python train.py --d_model=64 --n_kv_head=3 --head_dim=32 --vocab_size=8192 --activation="relu" --positions="rope" --attn_scale=0.177 --init_std_qkv=0.0513 --init_std_o=0.0 --optimizer="muon_variant" --lr=0.00762 --lr_mult_o=1.5 --grad_clip=2.0 --warmup_steps=200 --steps=5488
Each number is 500 + 25 x the weight over the matrix's rms, rounded and kept within 0 to 999. Layers, rows and columns count from 0. Numbers have three digits each.

# layer 5 attention output (transposed), 96x64, rms 0.178, rows 20-37, columns 0-63
508503503461477571430497436534464475473530555531551490488481457483519480525494487474489476528546508507524489520474496490495517494511471520467487514473445535511520500538512524495518511502523473
511457494509505498536493490504537522503493484483492506504516509487477477465519494474510492502483489526513458542484528510476516507471467486501505502522490501493483519521494531492507521539504499
490481477550483472457538485505514463469468509512495523470516476480514486446489510517524503496507509481480446458474514515474498484483518507505518518526484510510519466476501513505518470510448504
482543482504499464519519483471483507483516490502489514493482483487516520501544527478507488546449531491503541482514491504489493525546495473481486479488545494509475503490476533484510536539507501
476467475554470531493501529525502526526462473512492476490518490522515505519567480509518513546525480520483471491530508518487500489514479552492527539493512495503488482506534467486534524514517492
470492480483476456481477517518511521500493496468497541540509510498487508502519516484508501507555510460511490469513473488507470485475508499478541514491486497521519455494522517488459493533492464
499459493507479510485491504488494486477504472486511488506499499495522475536520490519467501503478467500486500488525529483532485520487502514492500485479484501518526527504506485499525519483481512
477519467531505482471495489491511497471501539494531529500492504531505476456563485474512499510495483504513462475485483542486493490477457478521516485488524474511471485484527479492454514494493491
492512485506499524456447542484444454508488453489497510500505474476514474481508503518484508481546478463488502555497529494505490514480486476513498526524532486516501504500494488469471488434525491
502526501479478530539540500491494495482505517508489452470486514474522498487478515508494504500510491461478494514486529507505501509506497546512534459456461493473534510516511501503477550473520483
551451537475534467533537477502473498497493526501503471511509528468496510506493517486522489509525502507560516513517505498459506492510486516474524498513509521459506504482494518523537533465513512
488515496515478493495496500508468485481518528488482529478510493488498513490491512480485501509502511531511500473533502489528492535516531511531500512420486503525513487542534519516525511508522483
491497478530541511501548489513553509522506470469490516495491463516487496498529546534501466502509534525507528501488497550511533480473529503481469515523479473559516500455454497487542506539481498
529494534506541513448495515488496500506508517455488510509475515492502463448515483505533479504488531478487519503527542534486470520536539492549470517476504522503517491532504491498468509482528543
428494507538473487476491498548510533482523521498556443494576600520508512487487481483530497470501495497506485516502475514475544505510490500501521485492455490502464454507471463511542507538514548
501487492508452480523463488514512475501525551498503462506481492491505483492459519483484481464473472482480441489493521529512435517511494551576494502518473527491494481530526483469518490501487472
511490501482523535497523565498501526524499570480504505481471527546511456433491447475487462505451501471446476513525547510529519509559525428526445542461527557477525511555482497471501525513515511
555514531476514532497508453474520514495509448522546489471479502496477500514509556473483435482454470430497536515471514453558466456489539511527439481460491551578541452452447516483495495542511496
# layer 5 attention value, 96x64, rms 0.175, rows 21-38, columns 0-63
533507484501499486476518503517492460487465502484482525509475517504518536525474496540494515482503504506559569479557513502491514491513533519502466508537502494493500448481499489507474490520508511
548524477540507486531437534475463518508461492530500474502478518526478515526504488507467525519500548484489527487490499516557496508521437472533459485481505528495504470485531509511506505486551476
524512471506489534511484497494542467521494547496510466517519501538480497474481464480491519504519480506486487498453565537513509464495499535535492542508445504565520503534494465499482459493457536
473487505499461511521508500448511502469509498459530486530489487536488452504470500521483471478485533522521546479463472494544493517512467503487492457478524488523518480489476515501476530478455498
503502481555515516541512458485501520461498508541505493445494508494515485509504504534477530501480529538505502465509522519503537514481500526485516484454497513459535500476529538527548531459493514
491546527520474508520529494506509560534513512511491514514489454488537514472479506528474497500490506531513505531469494523494525477507451506480563509506489492493501485453499510518494511487473446
520509515532481512538553520535518509489480463495499487487481551493470534510510454500513508480501504496450503494514491510507496500508486489455463557458498520466529510514441502495520483522509511
504481542509460436500521519509482507469496534489517457543534473536463473492521503473534502539495496470555452500518471477490479518552478534489487500505539474490474502531488531526496508533491497
501495506496512498517489458508533499564523530511489539513506482519484504537514496511535474470480491552487507522539512520497461453479498448497467542503471469501465517500503505532481501507476519
519542459487524486467463473553505481523510509494443519466493491519498467530478499498511535488476514543452526519538516515509484492509491509545490488529463497545516496528514480498427513507505508
491518477495476516557502512463535548549497554550505486514450512475521483509450508506480483538503500510504502495487529545469524478504498447455539535525496493479524524492483518460494493465469517
505492498543490477499470486436530448502481520517501485469502491498507505524512538460480507506495522542513486520493497554505499464518507473490486497485488519485517499486502479547504503525480476
471478502510503515488524468474522501535494504494504495491563476477536502483473475554499496493471483488530538480489454499486457498503475499501496538436497481504505518502533534539475500473518462
472486483495554537502470508535474492524519495507539527443469499514474479492517517498483465497525483452512528486478478486501512439494524534497514512491505518517455462512484507546507540487480542
478500445490492503501532482491463525468470492488499475510522491480490487458524481515436495428522478490475497480517460471453507525497532536490485516475486533512454514538479492483504522493506505
506479484511534477487501486509529462516498532509501490432530482526522481445501497502507521456464491505547546472542494452460446508512532509523502462459541473469484523532566530472487538458514487
505530533532479544522521463451515479477479534508524473506471531532468474542506488490486498432447533502484562514475489505491491567504501475496551462470500490525491522504543526481457436519469499
502526508527521491514481463456496532483510474475513498505499510517501466548478528499494486495537497489501494526501515529482484438529500480469480536513483493474471503551478476504516508488462499
# layer 5 attention query, 96x64, rms 0.165, rows 32-63, columns 0-63
456547487479434487456493497516508462471482479562502471468501454496480512446518500500462511530476493494534520527473478511475498517455527390480453524455545481494516398499497557498526506547576550
496491483485520545505502501484498499521489497494507519499484498502496483510500493500512484479510509489508485498504511511513505492531495512485529489515489529500506502494508495496476540468468503
506511510487470493482537478480500493478499462523482500454477502503508500471523485509486512518503498528504534517494496481487535486490515439485480493500518485504497492497494516490502519532552536
521475503464522512512479523514492499504496531458481492501501509466509505522490506481527510510512516512488475507511524479500492472523499511514503493526496528502491533513508483477487485496480490
483502480521481496470520496495506484486502487536525488493513524498475496476521487494483497508483466501522510512490488507485490515500495472480492502510528486495491462508502511489518494530570507
528496512475507499515514510504469523482506514490510524490492499478482504494489503464519508524505508513515475500493497498493518513494489504525484493480514484499485507511505488487495481512470473
497493515513487475467495515494503500470499512502494511490491502477514500486476480510490482491503472512496503514510507477487519512490494474500530494519489492514500486511503488510476501497518495
510517503470483497464540463523498498494500489538476484452511478496485488485540493505508512522509502547510528502485475536469521473480501461473499503489520482509466488503479512499509497507490513
502517513510534527501487490494474501509535534472523537516488502499474495495502527500519472517496515502508494527481483509491476514480472513497487480481480531516511497492481495497503492484492505
516503496527529510551525499519537494500483493481491514496483484500531475519484495505491483480489503524468483494524525501527500490499507515513488485500456546499503521507482477482485510481470467
486482470503530495515488490487528543495480503505505496515524476515486502534511494500499473495486514506502515480508503498476464526503525564489521486513506522522503522523498499485500517504482490
463489457504517504510459502507511519509501524539529466511494540531509496487512501483503516496466485477480495495485498482513498503554508532538490498472506488475495503496502512461535507521531507
495537494523519485517510526472536522499501488501500499512500507556489487500499516506501496492502513500456508466517547486518497483536508520517493504508489514498494502495478487494507493487471516
501518511501473503479502469468504491524517482483482502475534515508501504458535502537494492484501504511529514535478521495492494501492486512487510498486470489477486464499471470492523505487467517
520488474476499520516494539519508486524493510481503520495489498518509489498480524499507506493500488500508482481511554492504481546536473532525453511500486502510497516517496482458493510501471461
483499509484502471510493486503501464512525500478471523531433519488519488517494546482491526478476545516503508525528492520513489491493461492457494543513506518476485495480517492517492536476463501
480499504491497465482475536495473524497519503460484516527488500511531513509489499491523528479504501490466521517521510504500515501523486501485526506508479503505518507468526497537484481471428485
506507521497512485515490516506518476527518503486521465530488489482503508504540504518492461507501498497466459498513514497528486515502493529492536512489516522514465491511525496525480504480534485
472481511467504507501515499497496516529479476490503505493496486480502499495513528527514510494519478491511496509489522507524482478475468531496526477493498498526482503476520472497491505488470464
532497479474450503483507508506482497527492480487492497508515488481508498487494537491509536520492469515505545541472511488534488496477488487502448477510494491489481476511494480496480470486466498
477502487487487513429518478512498464487512511512507503493496504498503513502497454536497524509507493503494546510456464487500543516511523475489489524520545488479555485491497503519522516545558534
499527495503530516493485478483521499501512493503496504524513498499501482509516501509499487514504517502504499505496499493495497506494471501528499521496544497527502483512499510482475497493528509
491477487492497503504488492456492528496493509472510510510538521548511472488482511493528478534507538477470509511470493478523470518563479519453487489464497501489503468486497520490524502495502504
490516469491504523508525488490491494491485530491516580490477481515513454521512468532475507526511496478551466504492492507462522487495459510480481519496497486523494496475480498471515498497478486
541521504462523509513479498489501505517500473510480468533477490521481494504481518471505497497473492519505504500516504503523461508495493513525428515478514496545525510522519503488500482513524513
523525504494497485486500502520472512506528525490513491500527512484529541514480482506466508484471557473491508517516551506514485536499515502499470533493493519497521487492518506481493509508497528
524514490483507511492555493502500509493497475502514515503494494493505495522510514483500490507504504452502512520468486501495481488501489528492487508494487509520447508461503503505480444504445473
509519474462501487519493494528504517499498537491498507512513490494512488530501485522524471529497473510482457512510524531479500526521513507460507485472514513500489490544455515525524518512528508
502496496485520489507480491519504498485490513513491511488481467478481526511505479518511492534491512511530494466478528529447491498528533488522486435508500517439492482522464496503487471514517523
528512508492502480506524489495527481531501508520492499489496491516468486524498519491482488511518504497500487483497502452529550493510487538457537474516503457504446501501538490516482510488466497
523464507487502472528548535524495524496445458504522487512505533500540526513537499525493530511494486514544536520531462524517509490499507487463524485533518480510503481480530486512507504465530507
504483479478545485486507492508487511478514522504526488490522497521474503487499484505500472521516484482551538482529502517516512480502515511479462496500480499510524489489507508517472501504471497
# layer 5 attention key, 96x64, rms 0.17, rows 32-63, columns 0-63
487528485484472448498495466488495465490519464521484466509506509490478517477468494536494510502472475535500519479477475514495511510477514461527489508489517464479503453522507512544545477533524514
488520485448458481458495486524479447497522503502492449497543530500502509472482487511530502500501484503528502504486498533486501519497523451510493503516528508465517467530500494502526501531537545
476510455498480478480511489501488495476514496535504496486493521479493497479487500523475491499514478507492527490486482503506542523509505459518498504492518497488539478512500513516538492502532508
504489482507485517505487500480535491504518472488493479485515498483497507521521483512520454499513503531499494483521490459478512501504519491508500487493504496509498511509478497467492498512522504
463490494500478484499503494482496474503538507526482504503493483499496530488474479522488481509512477518515495510488513528476497513504520486513479505527527464491525477501491500509530485515506501
510475511494502508517492529488516498497491487537491494487522500466475489500520497488483469466482487508501513518536520488526497488490480486488506516500500499493492473521517498492525498496463489
486521517526497481482469465464457492511521544479487516522515506487481543484510493475487488531488488476498492505509522492496521506483509471503508503492515488515507462500524477518471493509510501
469503493490491443505502490517516454492511465516508490512514491514481518499496514534471504479487504520490532450476479496502542517485513497498509479479510476505518477499521502499548474507509501
491470511425520498522509512527501528453489495490498490512501508499495502508518496481540506490476498487520495548522517509489473507518482509476541503518475505518512473497490515505463530510479506
517494485497520511522518530520502529483472483482528533511493522494506481522516481512513511530496527493490488479510515487501485481504506500504530513493481515488498507480502478498486525508509495
505495527487513511526490481532475481473484488490507498489504507519497483484522494508511522527546535484534485496508499503487478506492497519491501485502469520509485548482516484491480520492509498
505497509511470513489518541464493521519518493502487475505488512512502488507487480517512521493543491503491483502464482525475457500518479514482445529524508485492485504481498525512527500513502475
515491476521508511526523493519507510499513469534497504515490530502507479500495482496545479500523507467515516499523470514483501489486489506503482498498510523505484506491481519497485504526511525
482529508495471473510491497473470517495511525524484502484495503498497525467505489505518471506498467509496554525486486488519489512476526482509503495486475495521515477537488514491520468525519507
510496495520482520549478546467514534480463491486473495528498500499487485487503507491502511520499536526500508496485539495498523489497508492493504527505504491490484523503513514481517517484491491
554485473479505479490536521524483538464481563508510478507507454514477500506487529476505530501512493519509504467471504496522512478521510477502501514471513497491510493504528513510481510496505533
505512484540505518496497488489495496491482539505475479500507534507504511493496549485533503490502500458485467482538515508496506521511473500495514477480487509516509473485520524493471536508475499
472510518504476493521507496456545479491524506474477466500538500481507517516464500499501467506486511489483522450490501501517507458528545512517504492506518499509529491526485497464512509525535526
476496512479474512498491525506516512510458488491503505469522493536501488490513502487513522503493519487509500510498489522505493551488509489495499514486508517496506511471500514493509505509516533
480523492526528457515479485488502514522507496494481544469473456503481524438486521524489486478512505538505508502496522510474510524504518514502511531518486507465520488512495532521522484505521524
508511505476520504480508484509480482494510488490510500490493472513506521508479519520494503475488497497493475523504517486510520524508471510462472497533500496499520512486480508488490500465494516
509472531481536526501546479472508486477455480437513514505474497514522470507505534490507476502544516472525493524518505473524511450517463564464521462538487482507485543464478446480449555478466486
491488491477482496515499523515502520503490506476457492495465499501512493497483507479532502471523473505472507528513519496508473516502500514465472485482482512506492491520490507488488509509528455
527497476466477471509521524490474477481484501520504512513518505475519530481505521501494511502479468493519502574484483500509533501467486477494504506508518462471510485487515493494515484534489505
506478499478546505506520470483512528524503486488484530509481490518493477481515496497505532530509522528490509506468527477478525447514512525488501513504494506516491483514521510485514530465509533
523485520534524549487498468488505538476527547488528524490454495468494512513522480502488484511501533506487506468477504530497512481512505531496503503510485517497539529519464502479511507483485483
494513474468501506493488499489493501497501501541497502460521496519503508470495499540533486489454513508516506497485502541475513479458475512491508474496527517478510458479516513481538486546517508
514496519476484500526503523504493502512511522494493511495526506459515493536463464483472521513492506500498494498510534528503482504528499523499496520464476473540509516499485500465524485503510494
536476523506544516534491511501525508489491507504510512476528490499493512514468458505515486475490499490486507513532507482497495506510493505528527509502476507485461524464468495514484497479490445
520522473500508469496476512479513469503516504505523490534515493485503498480481514496512495474514497486506519455495504496490510505479511501503452523496506505507479510528543511477500463487506502
498514476486507503488540534470511510521500485520494495450526481476515510510517557510491496486504483492502489510519498485493530510508537498514506465460494523502528524518482469515541505507524503
520489505481494503482519491513510497493495488522504512507505499526483510477499532486511488484511530496493490498490547495476504524514523521492503496502471551499479492490504503485524484480453471